Weights of a small transformer language model: MLP 1280 GELU, vocabulary 31569.
Each number is 128 + 32 x the weight over its row's rms, rounded and kept within 0 to 255. Layers, rows and columns count from 0. Numbers have three digits each. The size before them is the row's rms in percent of the matrix's.

# layer 10 MLP up, 1280x320, rms 0.0951, rows 160-209, columns 128-191
097:078109109148125121043129107097184117075100163134160121127136043114109151125091121198104070138095134122177153140088083093094146121087137166151129125135115150170150077086136182115185109172162136
097:045130123111099129101173124125128112184071131139135139099090140170090133139068097138152145149132109179143084106074147168107100079134107156114099126178176116089144071121088104104085146101110149
107:090127114101154120171126137148093083173146082177161127092098109117157135048117148131115127158160162144155127075156095029136160151147120143119135058132146096145163118091098170108090139120073124
101:135081077109156110071141077124153098114130128161098127135120088155095165163134156149156178127087167099141088065076151107084110108119120094060130096117129093140125163142155112113131114129125136
101:099173145110133092118159168162152129110170104138131152170138142132170153101105113087145100113114149090111121089127120130079064134123112106111128105114120131153056172170157173129158152085083087
103:120078113139088168189156059102076105190113099127150099118142093067135162133149106160125161130138173128140075131124153151102150040168136181153137095085087105157126139128088139135138123152133135
110:092136115114106127151135083136134097153134104109142192143112092109158078136124096111172149085115141083124140181143126138094123149107166112089150093153101139082062176152143104107111075156107118
098:143106096130092144166116143168119119135077082111145172127098119124098145102096093168144117094174152124127125177102135140163096112114093152168101117075082137126160110176156139112117124074153114
093:139173093085158077064134061166156109163129141095090143119113136131120153162067080091132160187121114104123138104095140152125160144095144132129066137109127086103130151098119142116149118114197134
098:092076147069113186132099178114108146110121137121164123176101151070117141068175131142088167141173145144146158179158111073117128126105118174119202132177188079122163103127177115115108146155106129
097:123122163085155166151119119076148146147076104178129119149137122073172159144123164100197040141113086117116164092140151183071151161133166129091084132187153153153124159049109083084103105135079100
099:154114119087153112143107093102159178156144175141151077184128174130048149081173136121060117098162106173125130101122129091122188149084101071131157061170104122165145123038153132103140156147135123
104:114125126135126142071097121062110137132145120185111106104090123164108106082149031140123174105109211138185106085090117123143153201142118140130122198166106162131122109123111144181072111115126121
097:091187123134143134131100122114126133146085169093155159143065114166113180107093130138149115108013115099168134113159133085155099118154075110086096152137134125132196162130111102205115171084118130
100:158151155149140107086147061113147115135082137114099135095122118128169155099134144114114125151132152111150084124178174153098194083149120126119085155174113129076097118179177138120116074144065109
103:152169119119127138089157214185133132042115073141183117104120091185123129089141132108155189107153142160141083117126119117182144147134109141108106043095178156119251117089185117148142154141110113
096:083146146098176108139112184099094164157165100126112120151137117131141129144111149148143056092070128092142097141141096090176082119179082110117127084105132121177175156122061074148122123127116137
099:119136119141134087117165086172138077209116125222166128100191124122143160123154100096119200138133160109106152123118191175092146146085158133158142126165120098071101105124169117095168151131072080
095:064072154124179126053112149171120117098125134153200128130105091126130141066095087080140121113129144083125092054201103122100134145194082103106094147106198126129134184143142103182138157108109142
096:147086154136108191061131125104151133063128149158117141117070139147160128156141089158126175176111119116194162163106150091093136097176104118174141174125134139147084189195128130138153119158147145
097:056076122176147096096175096167181096217104072069103168109106108153107097107122117143157144123148179118125163137134195100165127182158173158111124151096093127063100156129188151120088117125134120
101:088146131145075143167065163097143091211133130099167103150119127120176172119153093137176110162133127127122104132112138110178094162081091112175068123172119118132120123087170146128090083160127116
098:103142111094144146071094095133124091148098116132087115141169175133089088114104124189105133141128174131144140130127204131137120134141082094130099125106145109138071205166124124138107144135141128
098:110214158122117095108141142148108111151095098162141149107070159068141127122088104124153093127129085071186122164131094100114111156119091154132125127137149136094051120132137167119073145117146135
103:135147131108129160126106180104128100110118127111142178147145142219209120080097119126096122097161076090130110180092150208182171180100111151157124151063130159095144165163128104111138110162138099
106:155130113086120161155115072166108131101099114135157162141175123135199150155086149151096133101107131112057128148136082180147116158124157171131109172148187229128133133118143141094118114168177140
101:059183194130136135116151171090189061122128145135158090060106084176116155176144168086107217083140145175097109180157114126159123137130140074138115113135148108081045117138119128140143131162149100
097:147183089127108165118179174098124097162120074122088119124179175102195134147192117100150153180127144075148159119114105098154170135118175103143142108134044179079108160099131113100159134175146167
111:147083136133151156144164095191202109147069117118160156160116114163142198139150138125131103139134157150084180127092139121123084156135073163114124120106118158100094064079177052107173135166086122
103:089152142154091097114128081073162192126153138100197137134123177094025137061145157113104120098130116075118140080110172114123164066146197093183110111148150123167156097192114153144139111174115119
107:124157169120163180190127125140174105116107139126079159112052113095078183120091083156121087139197092122139143062163123147181117111088132071097124078100135122142160128114146122095114147117153122
090:116136216108140118109160120149111125186153099103114075142136143117117160117101132146133132084136151091167098067076135155177100136193153116114154160137151144149092138127126140146111124127112147
090:120126177121154117139070171159158094094133078143152094113064162178117131105085193090164172131130134056177146097114142125129145099062165123098168110108164128109117127100102104127136150052162140
104:186163090070118192191120127115129184082169160123110087137148090146098144096144038099116111055169129152099131062115120170119137097113161129087133103162119106091095130167103120076119128121061151
104:139105158121107185106081146139125091179143136114156140024077109079148048125116096090160125164090177121162125192155120127155090126158193083165111080126128104137148081145123144092068155108163096
099:123144141171143157118172178111151122138096111123090122204097094065167173163103083104154117149135166112100110116158175124137084153116130152127128151066141141190109146093171120105097169140202075
095:093116126184084207115147124157067086128164146133126162050128129129152129105143169147082153106134106105056150172204169157103114083117101132139117144104088104160145150159129127138140128161113121
104:114121126147172092142133176088158160139055159094159179126146147119087109087139123184138145141111172081163121122167133152085155180096068111128159100088133128110159162133155159197137109105112166
097:125127172125170139095095090122104135111078140120183075149131140126105117114114093109096128105129128207144155095104140093188133119197110149137134019127122102167138170134138084133108055153129105
101:124138147172151069188162180179126131151141125144129128154163145189136147164116124130123104100160136122125097166107151108139086110134151083102132120123134131121138160150199132129122173101169155
094:122112136173182176131157146114136148144110134205121139124162150149085089136116173089147119084115167188140159125107135181196125090189090120060130164166140164140134149196124095143078137143145137
101:165112131189085139165148120141151114124139153119143074155144101177107157205117101094158154116092145084207100131124062171119092153135138125115101161081095133075137169135118128095149153162186093
098:103134097135134093154154101160122128125085083118135162097166143098152113151136098105145135107160110096154138098138175080145083145059130101130084099065136109128121135105142120124190113157148184
103:095066115028144184127110135147107112094154092177125073153081153074111144106124124152075156082121111123120102065091075179126130125103151119098119154132128087121169095145113123154069103094137126
094:092087155145161110103145116108158088140083102137176098117179099205132144158143094127126123127146146110105164119112077121153108125138149137113152106120116129108086107152092144184145104163107055
123:126154116079135159067100108153094164160131120243105135177087167095112130113142129080127129175084111137151133144175184104084105122087116100117099096147108135163074146132111090106140145141141043
097:125165148089117101124154146109123132186195107167137112173147158148134157093068115145118174136143117122084164146171125159117191180145109123107167128154118087120122120095151135158119094123113084
101:160128141105080118134075163097151094180092085141166104128143079102112136100104122186135077149154133109135159157148168138108157157149121081085160152130099158114175114166171079078148158135127128
097:144101113122201113107171063059144152061088075169109119170087163070160125122167091138151111054166102060089182095162095142113141111139140089124124110133127134121067147109166131101143111087108149
098:145140101183180152114137102116142175139108134113121110121175118153125173114146094203124064124082127102127141071154078152167141128183115141132078100120137104177129136127155141143114126098108185
# layer 10 MLP down (transposed), 1280x320, rms 0.0343, rows 160-209, columns 128-191
096:138116084092102126194086085138063185144115145137108118115054072190133160108190139131068090130113117137072086077154149169147151099168049099087127118148122144104178133060091109112118124162160112
090:187111187100164141127142166127087104108118114130119152120187136160132119162151118115051151107132119115163144160178107091166116096124145135167105150145119137130096183162137147123146162111163125
103:141127116097158120112103159109128062104111065198142145123096148139136071097160121150150133174143120152174105164146109096151182112119087119147120170132128114063154180047111171145118116151116225
097:136121153123093134147118125149075174123126104123148075133152162109108129171159173123081188114117136110132133121204151196109226191131129138125139061125087081125116102061140169073136105121145103
091:044163111148127148124129112163136161151138109132118084145155159131087151116111132130118178175136151121048157147128099120155142120169071090093138172141152134093123154080122144123105108150105115
107:104131121165102135092079116166128130127119146222134123106154153050127075135111106081139122129103124125159139078143139123076087125128123134141139104120094087142109136123111140191072152089187090
100:122119165184094138153091125091176129167119146135114109163159070125162126063200079103150149151108148131145169134163047120135166083122105165091157194152092096100150119126145190137153135141149094
095:088152203115117136083117083119148135072110089143065147103174078104146111119162153063151167184118090136141127165122103142123165132146170189106124090117127111062099171117117144201109194178144183
099:145151135142148167113122153139080173180058079103135133134124089156121138105103142107116194089075115090167139140161138090139151141142104113181160126155145117094083063154129099151099132112124100
099:169165106116175101207155107129126085068124168158108133118124092155126109159116187120088142148127117144089125116160147117119167099115145139092119130097057123106109113079189161093101197139119105
093:118124148127107182145147094145125152136066165146153148083117127098157169169117112155125140121089135108147077140124098110124140092142156187147129176104146151147191174192156097128099128123160157
111:067147095145103109094194135151105094134148172142113115119109220070170101128083083116169128125130155113143164104173179136178117134157100125129151153139111124137103148117127084112149122102106048
104:053110128106088112133136161101063144117052115160131136131096105113142131141113138098084104143146133103160123151133123126150114145095145122163108116255156136102133116109155121126210145088115129
103:142071069152071140072105150100152135147119096114148145133079110113156175116095161122217099120128144097080107118137075143068174125087147099102178082156134150122154134114121131163145074148117141
094:102147148127093121088120160114136100143072082071132133145122102143119088123091116075093105120173124087100130119070119082108117095189142138175116151103148135085106134124134136082112117154124166
102:090109117117140179136132132112063137137122095109187174150115092166130121113100135089162108177102123162097160124108144170114123124092171158132131075126091142106125173070163105182142119057115139
096:160092053131056082149104064157156158107126087121145150154129138134124102131118150091186216158189160173148161146109095143088123122098147123088110173134126089122115125095178186067098112138174184
098:068149101133104090130120076133134126140081145142152154128138137076085139128133145138124203064137135115147176154134124191124083128092184175154073158162154168102099134124144089099122085082165133
093:144144097089116113069109138098152146142072135100116122115094140101130168142152106103094114149153096137124090139142150103118142100081102143171149065188150179123137111141133136146108143125160144
098:086153131123125176203120095069098116146129149108123139139162074121108164106198093185069115101104086173093152050113156093083120148069102107167151118128090178123113132163098114109147094101146096
094:134087083123049113134114127146137142167129118118113134174155041158133119146134124139136132139111157102101099122115172162096038130100192158145122101217175133087092081054175125140085144119084155
104:150118135124085122086148095139170127102147124121156114099116190132084071124128127121225146145126117183134133153131150125146120127111108121186114111102147087099125110073148133086099148101193109
096:081137137113140149112100115113184117169094091085123167138163073123122149132089134158178130120146117159129150101128107164104081228151136161115118094133126110048155141129094154171131116148127118
093:117107127139159119204135139165098092100116114132179170098174128131166123119090164169173118102115080108159122140117094162113096102097109130128068156191056115127082112082133127138107119123181132
096:168169158099133182101140122121146110126126165139153116138151136119120123141117118140164112088175141154133141142085138102132099138110122096114134089072172044119184137115128154147132139134094105
096:154119094175090125118076106112119091119138143197167088161177148114106138185103074101096162105086110136160114158093151115105042127145193117119091104121140169138168110112133105155065149170165116
094:121153155111174164188138067116164132148185124110124108085116152121100176147170141157120131088139157120160109147106122095111148149097172112086172140116159070174107085148104101095232126150143145
099:097119069116161174130045141120172177111116104168153074151111071118093208125138152114100107147079152085142118096158148105095176233125158148147132123143121115180147081160132157149151177097146177
106:132157100194116152129165112143154155143137129090176115145202084126085147132146086094150152120154087054148133149174116126125102215131072113124116150141133192148156113106111164123165090135113168
107:071160068151116113117159126162118177138150106068175101076103162096166142092140139086152103198084079065168114109138138104166199132153169136133150133111092119171152142152152155150093107141169140
106:171163166174136077115117176157108067206111104140109174115089135149123146132125121056086152142152146058120176116118192149085097096146122107101098105132144146140121094081118067110137153170100075
091:145131116072132124125145142100123170131232087153122123133176125136080183113087139142112131145176107144114154101141125140138161139181110148102158073139107135114160152110081122177080103171153136
087:164129115147064113128194169110083111151209140090088149160128111132079146139097073121103138125107133063145175143084226157080067157174137112145128068179117169173084126134115128075099105165102078
110:180154176133147120155104129136096117077141122070168085114139134127146181187138100096152110117144136099140113129124094116093080166047175201123136109077097102192093128146144124126105113106093127
099:062140167141148158152140103155142175092091106070124121135127112096119066168096102098163172142106093166174118135132135119090076119109126123101149107065119108148080148134102142077145140120147111
095:114182183160178166140113128169085123127145131102120136191089132125052104122152192103118127140189175139175121145100132167194173083121147129169112152128072135150161119143133159080122134107213081
097:127119129107070104130091145101139130139112133122099185134139116141085112138143107109148101163123073168089117138220122172166082086119122144165162108044156131132114117169113073132125116109150132
099:136109134158171170129150120112157090133141106118165105119115114123094083110088131085139112111121122100147175072086145068146113104093111117186068147142073100185173134114068148152134142156091191
100:117187198149110139122087158083127119092067119085143189120113081071121157108189156095164151124167074101064122132123077149090194144134115094126120137122103106091145116072124137163175107095209118
106:137112126114145145186167166083068145137067147071123143148156161135134109099095104220120132098138128118134126222143171123090087153102152129137130137132185096144130091137124137077148141090242072
098:114132100188162053142057119071049055091092145053176139097156121144158161166082154122126141138158184137109156175104152157098054125145136135133102166129149169133072061172115122124129070132059177
097:134144139126118130170143130138175103148088128170148105114093173142138113111121133123148147108146130156097107107093157129151135129093170169063108171060137103126141161092087090104091173082162198
106:135100140129129165149156099101198121110056144145120162118110139088112148113163154103167163194105126131135156171160148086083130130135113132118105162161122129132155170112155114111065142149124109
112:126070090174022112081116138094112129146136086115129146074143102184103117073100178096118186145100133170149156189136142105129123179142156172112140120178086127065111165137135144197118114118147173
095:130146129121094123095066083139070125143057143101181140144158086160122144168186118066109130134135097132172160124104126111119117180137177116129147102170116187123179121119084143134131089076130077
104:099155138088183182071157121144090167125138111246134097137119155098098135121098087076095131142096125120167143149186173097060096118116112107119122127145114147168107103144153096100164153157108057
095:155133112099130103092060103117178189130127073150078119186065117121190164130187156136145095125121138119151118139126055132127119111122117130101084129115116134110120127136119097101105141067175139
102:173177124130054148129108075143107074146128131073141078114099120114144116154128129123104145111147043144108144118128120173111132098108141132152095167073132111139084092166060096105126104100132162
107:115110106133118135166114116080169123168165150104177090101122132130108109102130159166144148182154149184160145166122094140111069117085130113157140090164094124118111082120072133170173154157134110
098:145144156166157111097144141141163162095107123167118139073164155109071176168181096174143104163130129102138143041165059140145101149087133140131100105136144162195132136154116108104127178167173072